config.toml
hidden_act = "swiglu"
norm_place = "out"
positions = "rope"
attn_scale = 0.125
init_std_up = 0.0318
init_std_down = 0.00486
optimizer = "soap_variant"
learning_rate = 0.00619
max_seq_len = 512
Each number is 500 + 40 x the weight over the matrix's rms, rounded and kept within 0 to 999. Layers, rows and columns count from 0. Numbers have three digits each.

# layer 5 attention query, 192x192, rms 0.141, rows 93-127, columns 0-191
517528493447438545473548481517487454520546466512442547470439521484502498435451567525533508497501559566504468499560456532560513585500503503485482502527491487456443459476507596448487536545470500532511500458489449458499465521453541550512562552513527415437506448504450492464503500441437450523507546534487478458426380506566493512407533522470463484457516525457507488483533503495515528552512500535564440443590473487482475545503450521477497487425459384527494542418574522552515558513471492459540433455433481533432471518555548473431596560544453421537594559411455568502570457504445551515
491419572526462492519449534503437467471435501495493458554538505412501541457509455472507493515452553483497498504472519504526512433560476424436477431646493480495549462555517488443479440478465556426515501471418464536442528451509498495555525551520552502471628471509519473515518535430485461581534497490499412455525411477490535547439513474451457524457485523437486473514507520470479432561526511530566522523496576428517533459451475513495526466490540547586399498510527467508526460487419557530493534514509514513517528492460531451524515477491460499517507492545475553579466541438468511426
503500434510454522500543488521482477522442492467519531488499464486551487485529522509505520531502469505427530410517458557500426484534479503484487498539434504528475543484423433526502507514516509522517529499535450505441484466479501512545485507550517490484480498509466453446501464486556521481557487493528473415477542475474512526502482485459541425507490483502561499508434515462485505504444504571479578454520511485464529533552539462517547490495580517485459561506486496530511537418462551484493581472486538521458480512480486464426560419471499473543477532447521498455499542529435499532
518404526468473568476476440471451489511487455576444562465422512464515421520535424435511468518527490485467414532533516537537437537537467492439566494557486470505536476552454479476487550438490519513523459503397522517572550470457559454529646553499475471437459444485459488509517528476517424477472537546493533553586438602548477456475529443492411439511517519526454495542506498502440495481536401462506510447538484538499457477484444563506530452469465516592436441512592460535546476460512447564558518462577508550519519559513499478450537534450462449532571548496520529500529487498499506532
487454496449520474517461506443477502499471515494533529494476513560503495500499533499456499442502519490477477472514551534491496559497504497500472551579446517464501550534454541516507497493526480511489488514432474520545466504528468571451551501459496452498498496513471529537496473481522531515490462540488545523487443411473430541533492551511592510539478511530498510461500497488489529513483500549496512470483458528507507499535438502492548524510473526487531523513504498526523484482537561471546506488525525464490471475551474558493508505524498490557533525462514493484536482494523495500
457525500514469393516516512568500478513505451448537402545536473494506535530474503514495516432492544460501466474491545515522541463524522433461425508508537496494548433492512471508459355487470519461493457548496477479413482442518503499538410528514517485481562528485505486471527504464521538507507517459530426464513556489515565514499535464490524511420480521469539446476464542526437451534571560553512482511438561452504572459504516507501493519481489507517518539480508516497490498473443486543430520493447542484496443462481472494498484514504536509459504479569464463553484528468499482472
475532422434467545457477501454484504493505481441543480568561493475490568458428481500456451398488460471508527508508420558542544423511532552516497493523521462511528536496499570520569518512499516497449499478490494445496490517487453509510432506562485484507451526562552416463512453486456496524543483508560428411472456478499443509533476482473511469481519539500522523436450506554469602531476566502514564545520487503424541520522451472534601463408452503510513477469529468506449575560525509437511535557518535484540577504450579523444454451471499491466500448483544531512551481536545523521
416547442441422414534512562522519490524533484462503472579455488457523559487429518537551483372465558531512531557514463501477577479476561511484501482477484542380483492481529567518465468506560510605460481504554518506483532419504509506464521509529482529543562480458491488473502464412445508551551498439531409462450530508487497460520446570482518500407437452528552491432479475518480500490551584508510488534479575544547529489535456473582459464506445459494527481471519497515481521508526460435490503459487555521531503511504518505429503540604477523454519559507400513476448518487509473435
557519518534520490410508492459508453479523487494554442547541508479446519554527419499513465481517445408528472509524529477491474453532513486534470557432603513567550482540510449562532458491448429485467489521487516499464529505519489429502435499503481526536509478466532438522562490470499504511453525537522521483527584515528524485525520385548520502469537488510497521501489482543433417524514528396456540567527515437458546510505533509521547491460533560553493446527461464430496493460507431511444571585561532485517570514496524518549355519537537540439511526533521462591510470560465490469
466480553590516580564559487597496503521384512483488497503477559453529483443585468516519474531516559529500504477408500576439495517527434423513483433523478507555484500553403436493450540502516548476488481520496530512467491484542534434565546488506493495486550455499559487535474512497513536443450523469548497493481533524553567529525525429466435481488485498475598525555455495444507430523589484505495543469477566436478508455437472467576421600520511502475449552460478535552514506440425449501475553450459449510452512543473467452560499401424538516501445507529494537534464484486461490455
488459520430494542511533538488451499501440473505557459545575501460443478493507474488467531449538540466522529482535524549497491537487486511551465469541452542517580566500443563490501471460527509555473457502450510490501508495537486518471516480504425506510569471481481468548494500453547528499469508564472435536498432472533461504562484417454498533484454561523506476511488413472470438512584576511450546512540455457514579482518437485570499527465497582449523420495507443489474464529489540490512553520560506433537510474496518531560448515474489524473479467491543463531531455543511504479
434549502537476501482542457472514445471504491468407566495487494532505563431519524543478519446499456498515568533491478459470564487489481508511499501416493458492450533534526545493469500480540471529458553489554507457475514535471495518469443514485532567510476511510493539485421499473419463499508517430547442482496505499509506580483473437492540487500520458498534518474449527493553564488466492455475443548539476466478479559495470531519536474462513427467523526407449476458497542498480485487398483590478476541474540496490525454478579555469549540462442476460470484481500575491482482569
474492544513473582512536509538501470475462407437453463502474502443485475493553443468474504469464509461502508463478518525517497445565468473482488498558487501501523538536448527516530489531509474499457471530423483484488545510560476461505455486558405543455575504470522494533533546502521493528464558491542467473457499504544528429495494384453463476514511501476521477535471513505493452523523508538437522549503472462461582495519443504488487531457442522512509514458441491529465556437488519486444572519493495463469552501480491419514390414439466491523485566480542493530517444511452574504
530511574532513427483467525476531435479483542438492455507492486470544552441491536530522460471475455497478509454455486501485499447571511448467442434541482508504519486518525502501503453498472479468486552521472496509476478547529472508518434493414474511587478486566492510550487529489433546463515522475504446446495460424550449567507466536480511493513498523467508545475414529535461456545523520506526468537504525475477510506485550417509493541537528473487423516524497520474492457530359536505468550530551527491431531519519515501564490475458447545491482534568450522491489526491547539518
415496518458460481460452494465535500513465486543445507499484477527476577420500464484497488448440502541513590546476511485470606466463503485467501485512460480478492490477525489487508481471528526495495515484518510501462588443503469478527453503565492509503499465560527554452471563486472440570558470431530435458508456499432510539481449522467502445487516509468542522468536541521614529472478486477528525558461525533503493529514474542468509426533581506447484547435475491537466565542554581487457495529496505555578510489467514479459595498480531526504438514468467525411449551419553434550
522518476457501523509494451530512482495576503511449564479440521518526488457430533493518532501553485483481488507494489506500534532465521585543509530431535481479484464510487550496535510500542504551475497435579546500573504534532511514449530458478545469535420484519483487511488444515490478499490483510455527545491480569525486480488502491501499508508502467526480487483487494473529538473468501473485445511538469521498476493467489483498476480493438445471538457453479494479506483522571487471506424511517480488476496531553550540493510535518549525492514473472521496518530467528513471517
461552497538499554469552529485479446476476400530486520445453505478521525502528445497492452505476514447499513506503563466545458450575509493529451511531473493436482548510468498492501423515547470492481432553523469490478504454529450478554417466582470488492518520458577443436529507505476500502568513512518520443468530512489555455466479423478496536459493492522519504515445497530500453501532463508461533493472495447542538553465447513491515490498467509543525492472492496572487589432483552468442501459482554573497495448470481491509572463509525506522475547480499460507489539482479526513
587413588425471504495554487546435492478559487503473514499389495436492464467513535492522529557503563517484535492488509540462477552490460479501458488558452531467518503536480529477434516494486499682469459498482479542485498457534536545492549503525417476495556444478475487580528498474496516538522522561449436552465462526500474455498549496510458504444479467489409436519517482450492432489521528581504485559481513500546487469462505536498410504491558441477572467480545455480574449522453549484571556444540480467478482478482558491525468480499508515466550482440475482540521513544433465418
493506476478501513518538539587482542534558416514455522502437479433492477492466522515490515484484517519462522508446426515517505484527511553471479482546506517500528507483531495425480572544499518562547470533524519505471570479474492557516527528523489518486508463462466463477511533518462524522564533487474474420459485536499525447500527553496430505468539501461427465505532537487468490562563563555530543553485564434554508483509467560518485466453507411507482597464577473526519510436455453528562523418452521515555510460420517464457575473550452452478537474476536526438504554533444522480
555532486484526451543468486485551499526548546517501534457454502567513483483461548478515534497504453519499477520530550471461539520468490552528498506454516473496472460514530528521528520458523490472506568436504537565576492533544498490495531469444533480544367482562451536545455457549484509496472511505460576497515483455493468500509514516504530522547515470521496537500490488508530559465420506469514420507521460569479457501451527524427473495532493464449471474500485517465494448548515528500498411550525440482491497533529515567500466494479528511504513483533484524477524470469518487535
516507488498524579478554492482480489483501441525507500495542500464488524499495507579476482506550441470470502438443441533520451471591517498514484443559498487509539579475499481481542545555449487516458516567496518458455457551468453630512454540513446503511553545516538455506505587510521531458543518502524466420499493455514517527513493480490533496550528524484455492509486480496476489592498515547464612516525481408464580537502483518525581537439514488501538545498525567541567508558463543495468582479424486521503545469448518516498610444465480516482494493473535445477527453540475535506
451507524495492556450474495463506483484479500463515463579524443487472524497493474556478431405411539473547544520515508518521552439492523494536448535479561503532567485477514523573543460533470469510482520539443489493462516492500430472501418526525440549514525535498531525481532571468485493552493551509562434448451487472548504464484464497478481439462504558498503521499524482474461389563561559507460542594457565451506511498477455565506534547477497507532483532535468462474504528487501507493478587556529528496572527531492499475441408491527480541503488562526464500470470485460550521529
484481492432570575545484498493459512557526405594567497558551504497445526567494528487472520492532579459548437512487514517533547552477472515580489514569430500478532595498479563509562501477520497503451486484419490438526433537554476565459487497565451452496566618437531448556507512487525512476479540508540540493554479488529542498516493425509514511466450447520495449492535480516491538497498490513472539460526442495493587526511459512577549531452425535500596465451494474558533457516562501475555478502418480483540541477512593546491442553541526514519488509534555464554502458501529534425
408438480434497498473504531470479528467437490516589423602607504460446524475549433503463492463470564450516541479469499503504548454508521456483469490589525513482599530468508503528469472507510507494489465517448504478446555439503504514496503576567498497502606465527548491476560542454540477552532456493518437503476502488455501512486466478509455492487508525513526467475523471505487456506575537495496575552462525432514552473514453512578563468498528588524523467530479496521460534519502539507543596497500555480552546443425483479499503524508469501494464456520498472533495512483516469474
511476480462482492571430523496508517531477539506515554468446527532458491520472538475472460459490530484482452602436585492427492470445512494482431496572505524463523497525510496447514471428504436493450492533454510582570536494590536471463500523489493522538479442591462505532445481427448564485510525509516538568481541551484449494554494494592414480495439417540543505504534552539478506443542530435516416482497471615512531506444476514525450608550421510421504482500457449436517474487496476445506462495577550472504511486492552540563383487500505534532509558577461522567439485486508396506
477456499448480493530457534473461526486480532495531402612533475476432513519523514423465548466487602504495463500523519523488492543427485476497468489573477525501530539532537526502510479477439513496452457467468490495490495498495543501440569488533479468471614511539442538549484471451457501514453484460498473545484465453465450499526498531499503452487440463501486485456526496557473463466543532536541480496523498533517543450495501453525516519504481552497494495501537497476515499533505476507572527464516542409490506474507553508515383585557438479511517538578460514519513520478508489445
439482504455470471522469526510466480528477446483554449526491506460491483502516459472442463467470549490514518507445519481516499459523516464477431481613455525441567532477515482479463468515528455464522488551418478505450530421538491464520480539513479524505608511463520526494548550484520506529510515494508499490478509479464502475472502489502436485468474511486493480522496488547477460537609507514526542497461491479554576477518467548506511523535485535536479518535492492487479523436446509488561543468469525513511480459440480468529457509472450512490505494540450475528441535452513493471
495474455404455521514468556528471509546538460549523475523471442461474490540451473486474475474494498465492466536487521503524521501450517574483477496515551468527556516495570465508476535482507498567437458513467547501539614440537528483569533498567485491434469424529506476526475558467520506581511541570492513506465506531429508409514565474556463495459547554524512529495546528536543521505463576464484587525467507568444491550563480571518563466469557501521516487497542458518473500503564549460510564543485505452540561535411587556451467486457512487475543498481618524493529444529506483497
581517474457496486507575511558504509531578492517461553420409535529494457504470553548487545574534487501489475486538472517460482573513481558510565545464495498507463484514544509445508566538500531544502492441544519482504482515513520561527523449497544442527483525492439491530497478503499481491486513555449513520507536535460515484473518492528553516506540488538447464462519527492547539467459482528481485475535477472492436490538505503450549476460478493478545482466539494506512485502555516478508461462447423484485445492534548510482548526516562482497538418407518504515563493560457529489
494513423493486558487497486553451498517509511497523513475519472468517458463530502536485560563534469477463510487483553529482424517479462525542610516527468409555483530528428510488515521470535447502472551530551502496537469539515494546540520529479438408458447520516507468510489462527513534491488469507502533519502532509442521466516546490494499472488539458542490493535492465487485532499498523496460518526477453538495492518505511511531454519505508474528557474509516502497501540532549499481520527520512436478535479556431543492530573434450565526464534453478549479503499437587473503479
430442514465526501522478574476462490500488493519520497503509509494455437519511438468488461508434557509507559493492498442478510465494526483468471467570507538425536514441558465492453517512511491508555476548455510517439553421509494482528497535523500523494538472507498538480517540498497478558516468533529499497478465492522481465466500546508425488445478522462475462505565490487506455518534552527546534547431528499550533475534469541471463459549549530497479564570506513522525470520463523494548567466507548488524493460442469488472518509496463476508517524533474480481470524426516433458
408488537571474584426474474456466500438379486507542494554610460479465535503593439533478510447465497450514590494513522471506473452471486468531494521490524501504532528487428497549526462486498425449436489561490510552485552476495458462447432512514438543448559481499574517447520509488525475559498507419580474542465502508482512488533424422450454475486499477478579493528477475459479485528526521470512531549500489464494521542494481484579512530513541543523511503500406503505489559454470482480446600569534554497486542495465511394504493492459463497520425548542517457502466508487493495555
437467507508427497523444550463479501478438516474473443564582456538516462534567489490413506458513466523447465580444551520548527460501492494438446421518469388510481546529464485495531497403525507445458541512493531494541504473559531425580522510485489482513512538574527528547503547495466559516533494502580515480499551472480495523549546485492466423528470488512550587528438520541454548518552541481470566489420453572493534500443487514510469581485489560487525564489476521460500523532506489459473501501531494456533507594433534470536450451397488502454496603582481494541449478438581501455
473446480422489472450458496444503472484447483534549490512499508504468478517534376469513472480452546437537535517548541491506497466516494453467484531497507503471525491521448450562476419437483490536487453519440490538532599446521538435484518489555487504497548445497475525514514501495533455555513479535460478511527477531467506496446480488523498459456506479529471449430547458521464430453526502447475489554459534522517489493524505512517485414565570551541523434560519460554486528479547569534545569471578577529543495475488506503475438502500509536481542530512463440538487529474522470527
422468571564499496496493532469478453508426513498502439521553511499479482507564457447477492450496466446491485486474534486524467438497470420456468445573422505505515545532472460523465464454510478472499506545446515505478545452495445442458457502457497516487548510465529518547522577524497553502460502441532526517499481445529499523512463456533473501497497460506498528523469455524487437565527484473530507518445471486469553491506523461518503520546527551556437482508417518464464532426449477554495569506493545484465527466439442446551471499457438512502482524548527489550462530446500501490
# layer 5 attention key, 192x192, rms 0.132, rows 93-127, columns 0-191
563619466419447475495532535494520509518508557497455523498449472489462403480464479504419487506483462507480484467527411411529487519509529521533475434471491480557489505448476602476581430471608522433499499512535516464523432569495470548494454465555502502527452512473529522479466449564569467486441498494519492453475503545461481467418402611535604467493495433498489525472489578499417609491440526483461496528485454494496486498448493415438549473509423475536453467502428470535405465453436512568460476441460558422538455475529462500458491508535542446417466538499456524496508478496491438508
437500469467536479522494516465527490523486530499513534547597505491452557522458540531477495473525445483455424459497483452437554494517509498477476561466532479559490472415454578486519470474536505538592446449484554451568450532508543453541437453514432471487469486556565483548541501512520550536497447519459522479473489498428561497414491478478560472541502436509516488466512533487478492486490516521488478516507548523473443468491474500490461487493462416491490493498509505525536526577516416507470536420552608432552539492536552518443446525461482506471506509560523485565542490482518488455
498521487512477484508503512480508529500423477486454510495479502515526581442500507542529505505470485505482469441511475461575501511518512496503521517579497512498506448501554463508560495418437550527517503420555502508461466477468472480512546505505522525449548436522471450502493517529513530506544530479485559489527454482500488487467446563464529519479524523480544557509433468508535479536509476478460515515502464555453528464505552489470518490549574463516421506519526576551506542510507490552494452486489546456488473540502456471460553461535410517556466534533495540452523512538446499491
566491526462422492511536515480505424518476486547499553426498491474436512482485478460478528437508509536493511478538457433492548489408514561529492487405532518477520470508459476557447465482465556504495506510553565442564504565467477496505424526538578467545392515473546483502495476522520505491505472477480378474436486440485511550536515470556536505485467492537530545486472476586495532433466522496430493511511540537478479526505473550540436484535480498466510468557454520415441522469510482542405531503502540428494511434472520510540548516466465495441463507461548545486496535565405511525
495455456533520455518521512495493544523484483463498469481443492521489540520457496545492517451528495489444478445532489541541505532576488501502564502526487525481502532497486486528563468477467495507466559462477504535538502484524479518477515493486494478535526470507461498503515483503533510525484519512478541531510534471490484475567461524484545500489488530537518484489452460529461466510474455477450503509469521545465476522509503557504494487479499494555484537502522550498497525513520487507503447496466559519447532521538489494507431434586459505566440537528477464541509506522495505495
386431492511582432547520534483550552514424482500444459557538544517516521497518469527484478530519545474522387542440487507566487552516490451520474552481493469539470533458454531498431472449493538493573535513483537500431507515503557513532507531528517414515549464469553441528515471463487462483535478525552507465451521554496560503472518441443522533457507492506550503499547553483504451551518427561468523531528493465515536433404539538457512457488582425512452603435469496513495534451494489580434504568432514560507390541467512502451499513505560545531524524557522496526452480525575546579
487561535460491546457494489506477487429526550463581504576497456566428457496547496538455479503514506570488539476528519572443460446582477484490499518428533457497448544501563540457532569546530562567476500481467462477450420497519563478500490514546504453466459464537526562435508492487524505554461457532528480423469505459442497494464470493496546513494557529469489474470516480468495557474515544536500450507550413494504531414507519506520563415485493500501458427503541523572525525591470550459475548480498472516510544415520502461476572489513460493478536518493512604520572523486437451456
479516483490553490526544604583494549542493560467491502512481514520528542504500418563503557537442543511477509546476485531564524527541502537457506513532501525427521490499497505476540443522491449486509470510492510472477470507482475478427466518446512555529567539471444537504484510501493490568491528518589473488523504527477463515568471540515533485481479504492515483473518585549476503522462461490472478509521588506452496511476518504517578521494465454489479496487445500566502454505536565569489508572488581516508435551488500498428467550543492521508512487529461511521503496518513465555
453520543514487534509483508485493511471539491530465498500566506486493499511533465435495504479528540494554549524487516489420487482504520488479464479455534508527521492482496510518472485585483494530472473541524501490463542508494542502491495533520477485493470448509528486469559517476448445526490501471531466485477540517480526529489535423477493514532485462542478513500517526476544531448473549508496473489541519476515572512497508520526530525500564498492494441422513458470530467530524470495431532557492450499488516454496579508487504578446516461468554471500507531534530504520486513513
450479549504528488494515475599513512542453493513459515491468507463557556466488465500541416517424418492497492465481540439592507532505517474496487520550477428554515480507547458458480498400443513454578509498434471513530523527466392493528485550479530570468503464555549477527494536547487514429474493453496475583482526471574467505450511478538490543535562587524530615556490560597515430540485548490499505457507502507457476542439574490504504544586501523514420575547491520549421505447482490510533460492535572443470454527477490541522493385440526528576433454512478562447452564521493464524
457465515516564490512390408485458520514469517512591446470496385520511485578522556460510485516494479501483563491490532524453514569595494547514511560504489519538500540523540449456508555504468534579499475492511513540521508414584503546450496457500450453486474413569444478527488499447487503549490511528471464529521629439509529549548483463519507573524512549494572491493442449495551471456493509465556507441482484576478545498483555596532496541433468507484523415503519467499452454516517502389550488476529443482459582434464554467512491541549437607509556507504510469535553452505480525437
516588570458508566486528493469517453511579536497461586462464453552528551427508487514458472540452516502518526524526486428474473489464516471448471492477556460476444488467508519461514556530536502500450483495496525502446487501514445488536504535519510532517543534496517547468448531535512491502455473486574431482501516521441464518460515547526557486450535541442498476480527524463473574522499503497487493516558541449536468501518543472490567513466531496446517541514476473526516463472486499518420523472496538479514466462511449532495596569448535500415514471474469550449450551485472460554
487503520479481500457501424511484451525472437504477528517485434477483535471471564531494465501482421472553578479493448430507537500572509465483521512565464481536501537538504486501650496491491532469484528533498539493514527434519496507537430538506475465500512408552589558530496461531507477496485550488489487546502533523521537409449511492511496516473490574521590548477490516475461547525478512389468436448518454508522503560392573580518483453491470544581401509539435515544470451535483520510446463428533469476435447519486516476524512470484503507423503540428465576513478478498529468449
473530556537462555468526482486493499510459528447513472519514485519495522485559471498468462518488500515505522455496479506434497407539470455460462475496508495480498466501508517523507519498474503526561556470520517491496529446482496506537530480527488487469492481573532497513559496531459553530478464495531487459474437468454559541370409548466498462447568515499480507547515487527499492563540553480451465576529478440541485450519524459491562466575541499517555509459538538508505562531470515515442541441475520435515531511491460472493587454455406517519481504540473517514451535546472493478
490596540465504498442489530481484445521502608460432552485445520508549549469476439540518472538439431485471436577516447450570478541513497450534490555536521463468494459466516524491579492518500518507522524420538454452434455528457469477562494531541524552518539536525513525431431540471524480554526502529506441488555403508389453500516517567493484483439500500463502530493472497474508569565493476437551526456558502536488400498486509444453511471524538481497409502540515495493537537458521556514517522505518568543548435533525450518473553504497467522517558524469485569404394578404518427513
600437490490527548501477548498483462565608551521554510519490482507509482462534482477531535482512565557507524490516523504452575479486562560475452489516510503499532525480467561454561534554502418478442508523512437530476481525542537561440514500472394502554509553473557502498484465489516498543433480506529485551460536500514561486543539486533561474536491515466499514486553575556474434426488513455540467500476559445497504569551473574464547497442489539498505442474471370519523420480462506465520499447483487482531472463508527526530527603494581520481498494430498465543554541499491463476
419508513482481443526497490493475481539522435598452522404496439483502619458474484471533568533499486493502548510442478527592531505462585484425492414508478437437412432524408486511600492490504472444503450465501493433493478532500465499539371551541499421543401555466501528508486486528491501468531500535538443482511437554533549412516527495498547523470531501514600551435467549471506474505508446545452453464559525506475527577421476540479464512541491496579398549485477484515513454442457441567438395521480485526484441551558480516591530534511592530470465505377487604467495525447480462443
467463525481509457465447498483441490532506498476560425512469416491524508520491523463529482510455495488471489523513533507559598527545494521457468533617472548545554540536519457487467507502531430502488536507532523496522535401488501551445510530442438481507545470515503416555483489503527507502513494513471499551526549507507516464467451502497497515567506446509524473532544530504483505475485531495501504529486501494561493465546491548495526493523520490532522443467492501476477435518434513522542486482538465510505399495448538494508481556521552525556494542482492430551513493502501466467
511503511508500440514578504518433530552463493468565446505463536505556458506518538528491448512457502511459531573481514527533484523542502562431492533494523493497511505465559487481450523457494431455574524515531503489479572494468482510462500527464485454430502460459509485495509492503474521435495462543510535527517517533532479532554503559514511518527533498518525529480543509506497547519475427486468412464465522481495438438491496513516550427511480412505440468550501508485471489458427496545552451582450551501476438509412494477492451486517482489517505462523570520516532534475443578509
526437488478520560484447559497494480540584506493491474506513500485488499520524455518518467509554519541510497499516546489493494433475540452491515479554493482511515527477416544505499522564530412415457532528448519525501497491526551489498529523499492578568515504509578514505506514439516507523490441485462471538466444479508500505467540488501488431447459488501489469548501550535446468527510508470515498475528500460514497554555460566483473500497498557493528539491520492444548523510480510440521542453466520506568487491537499508511510515433520467485507510505483446487475514544582503448
458521528474471451471481438489447505467523417510558483524434462512484480491457594506491410534448494506480534421467518512467446442548434488453505497433456450441428493477577499477466571522542462510511510435536507490499533460474507480558497478526501441448428498550459474472491498561497533429484468558484533472549499524471473484455488559503529494537521539464518500528528456466539537507523493526459491482495415505533474515526517456474481456541517502504512444509544543558538547465482492486485476445510504474496552460515526503519558413499497477495441499464509503519459560518441537437
481569591505422544439447439523424465501430560441436443541470486479480441599547492544528451494459391533564573526496510514477493506494424473483511510441541483491527433513486489552463465574468531411480535483513471543538506453491470438515438516546503498602475447531540561432535527509487510555488506500492478515510553506539480485489540502554554521468576464554494596486567424458465644555395537501572497481586489486437451509451544413494522580460412550504451511482555550488480507478485507453445468546489500559467481513505504508450399447506401442454544484489519573496454473481547476496
449428401408552456520455509503426522521528483532546469512489515529469434555418557511499487452554535512517501483479498538481489549512478532506535498493418522465469573478487494490507563544513504549439419548422472458579415479551513519451440478519534428460472592528422470509386462504500548478495522570456515548526579500571479455559516432545570499548473489507560441446481518516524440466453491537519522526419463584489556598527475497566442511440384539518491499441521495626526454519490472496563436339569414505500530429485547555539458481588569539493496522483477448591537467448505521430
442503492496526441459481560486480471435423542527480566536543474507473570516494542471524540468479461498478451528517507504474494525544501514563503579502546470471510539480551456494517488488428537631540432390534484488515469525522538518523486502502482482467504454564455499450519470490479475515556528548482498486532502434456507509554501460484527529586541503512509520492539432475514514486432491524587530492485441536481509462556512513482448489488522449459439442513554513504527488575557517460559522494559490526493538495490538442454458503563438527504517510508556513491606463478472510514
435452524432536505489545453464483447504471459535506517569484574549454552553542408489506552457497544543578590510483554514433528582533606419503467478527532446508516536516436502516555468563433415484432494553469485603461409540528620480460541525450473414479562511516547527538601528501487481564406490454532444564475494507588554550539543497452462448564465507458543420523547491618479499472456537554514522532480513480464537546523391525516544519478468456526494484401434512434528457552495496461518509402491507592544547496500520533521483497502543544512555452500560436579506466456531485500
489460433509505470561496558531465533475462527475543429506539524538497441536518441495442520475490543484478447464524455540514529517536448534537480542533505531509503587518519496514514488506490491554471485481496522479522481476530560494453513458464478519469554491500455509490488508454521496541446506499498534503529542505496452545469472490533510467500517501503488473495520483536537499502461489507478537582502450505488534460531502468520545446475523498516528455453473509529499529613549555491494499451505548483476539489468542475490424532566444552545504509604468428562518411514533504557
411453489515509467505479520490512546512368506484447468508577554505478525543436515499503529481486504536502497503453493524592501569532520507491517503514490509446504520477530492513508454501447497498556500487496481494486476478533479513449474542489503472457496480537512532474530445505452481503506518542497483500504451504537466505535475537494491510488507518518539463502454469547470473522449443513494464486498473542484530517432508493454460509525514429499425570519506533510516505494476457538511435560442515518481483519478485461565448463571482480527485471551548477545481480524516532517
491455540438558466423444520549488457443476460476538523581442516508522481580496512516507476510526503482524541493483603457429486521513470501541548524496525532536533548516488471478522516487508504435431495576470522535510489497489487539503511532468507512498555410519474518478597540433460458559481470459456500561452493527479471475515530443496501518583476428522552452575534496484474574473445571471498534416486482517528553458509457599541452486459495533570432392524581548442535440558504509443549541527491502575489524392570594517460511516470516468504567556497527508512580504411567554430
531486416501536455468447519499502522480577438492571518491493558470503472492539544444464467559530531480515481496535522556533460519460466511475497500515494479526480577509517544470490502484580451456483503476419494488489554486486501595490505442511450464511524504476463491548447519448522518459483487536525527512481582542503521506464473527465477502567470533501466435494539590442516487463550472530486500485483524527557529521546493550524506441492521521483506465516549462473514475451495522536500446528453393469491422475520529510505519554592586486491454527469463446522519517483551458467
528431555475531544471484463508529412467551545473548521520459526523506491485530613550506585520503550493463571528503560561532514465520522638460500548477534476523538449518495454526446540401516466533539520584529498495471553519494487541461487490455477477454462470544476485545435467490509492517407474475503518502563491476512488483532494461543476516538535512431495443540504452511553434416494519485517451468504493482545521520517515566488429535566548535437562414510532543462460435518494479471522522525540424446502510471538518541603503521508544531542508531456514455435540520479411461469
476438522496509410474502531526450522502482497510482459532527521488558493549462502470525510530478507516481420598457515509541473510503517474439585465549525526479564501507534496480429466469499443520494473462584525503466439564491475501514544549453508522504498469502497506420606451536479480479590507487449518545555455513509445547565549542447467480539456419535471545528483474492461541467447492515536568464489476492497496447527492475450482508492512406514477536528521526448519540491442498523563486564493544563471479538455546483500430466471490437472500492472577471471465486498563537529
564550593485446587517501424484497453484488506526454547475452431511513515513497487556485534472479453514553590532542447449481547493492541511530472521497575476524557480532489434525526514462406522590458485480536528567489517498508460447523450499492464542479463432530497553443488505532513454492482546415503463521539500527476442457524571513572507523485568512447530583478485433456536569471480519496557501525545463521483532552479553504494495568479482520469518461500442522521490444522516503462489549515552522465468555528500516490531517548454441532433553465470536531408474459442497544504
483467580467517502459500509556506431503394593490469548610509494548518465539512510521432568480444458482546502449514529457576489439504447503503556521427478390503474475501547478463465453515512530453547532537484496424493470488542489452503440574478506572406455430569505580493616513439463454559558479479465496533514433483454431526483504503480425452480515526479578498561443465537446530494497558508490461396512464508533470493462534488503430479512535585520443514551518634482503517580491611487508533473498544504474502517554452506515497473439570467527431531467440411491408510520546495461
493525497480486487478515575466531490497484525534455525454553493465500542477526459491498553437526518469452448579491500479465574537464572488527537532536502565517598508542400479595510396516471495561499447456520543493542553519495516513486520557522549459570513482476496507497499489470554458517580503500470436517511460450455571485514551467486502465516485411514480463439506511478506507439462524501445602573551514521570520530509502540542495495482559500538500488470507516441558467535518486524479514544508457554498428482489581476468513552485499573507533522465542517474553515502531485480
464490501527464506563508510459532545441404496541432515490553482458529544525488586533465488508518501472491546487464435417506495463477535455447478492495474504492505471467563460556504511466428580547520506466599529535491486485532482492499491540512493527448471456519504505504559433581440445493483490448491520526503452451484517510478456491475489530449516555521542528525456464550499454532466502504488461512478469457508468502398513524444492489532556455478498524538453548504512524495485443507499540495475547435459505497474508442583553493499453512499509476560526550478466502619453569521
# layer 5 attention value, 192x192, rms 0.132, rows 64-65, columns 0-191
547514562490492552545494508544519506491521536439504517436476527477436538461493429440467532506448504496482445509510533466559509452508508424526518505454516525546534466535513576507515494494516523451497550505468516492441500539538449522464485484450475598510535536508524474539459435489482492511478532490543519500492510514548490520466413496526419510467504492521463544427553532510470526436508534521528491570542569489503456483480456534522539492487457562479476514534495471458501481463511530541425503558424549468568482513473550488480445528455529488473507512498418467454453501511483483489
473487514465544507544525537597552509540517583468516480518515500568506522488563513461457472457517513499505463524460531508543508479534540477521450499455500481633448499480474539455524608521494478462545493546446483473436516461472415559564451479475543573512561432447518506512506502541494496499537537530512484491463504467517456490434539518562483462495474495468546535489507488483527507478482481481530464525505509475564425443467508439483478537494444498490469547420499514532487499475472514465481493497526498509509541529487553503516484415511544429440455498505535510468493469463516424474
# layer 5 attention output (transposed), 192x192, rms 0.114, rows 64, columns 0-191
457485417481549477516477478532505508478540410503501461550477495514565533505517522554546532471510521468501463483505504497537493575534523570498524497585428506461529476460482456439531475493510502508507426502497536447475529516423497495506475503508472496486517494448452421478550480561519539507520508514505504498499524419463492523499496491486540495571478531513481479511478407502489458546504489554471484528477529513539548524526562491533443624473498501521565496481491557478523546480534451499554517454523533535421523524554468515508533474516438499533465469533499517495523454517522503499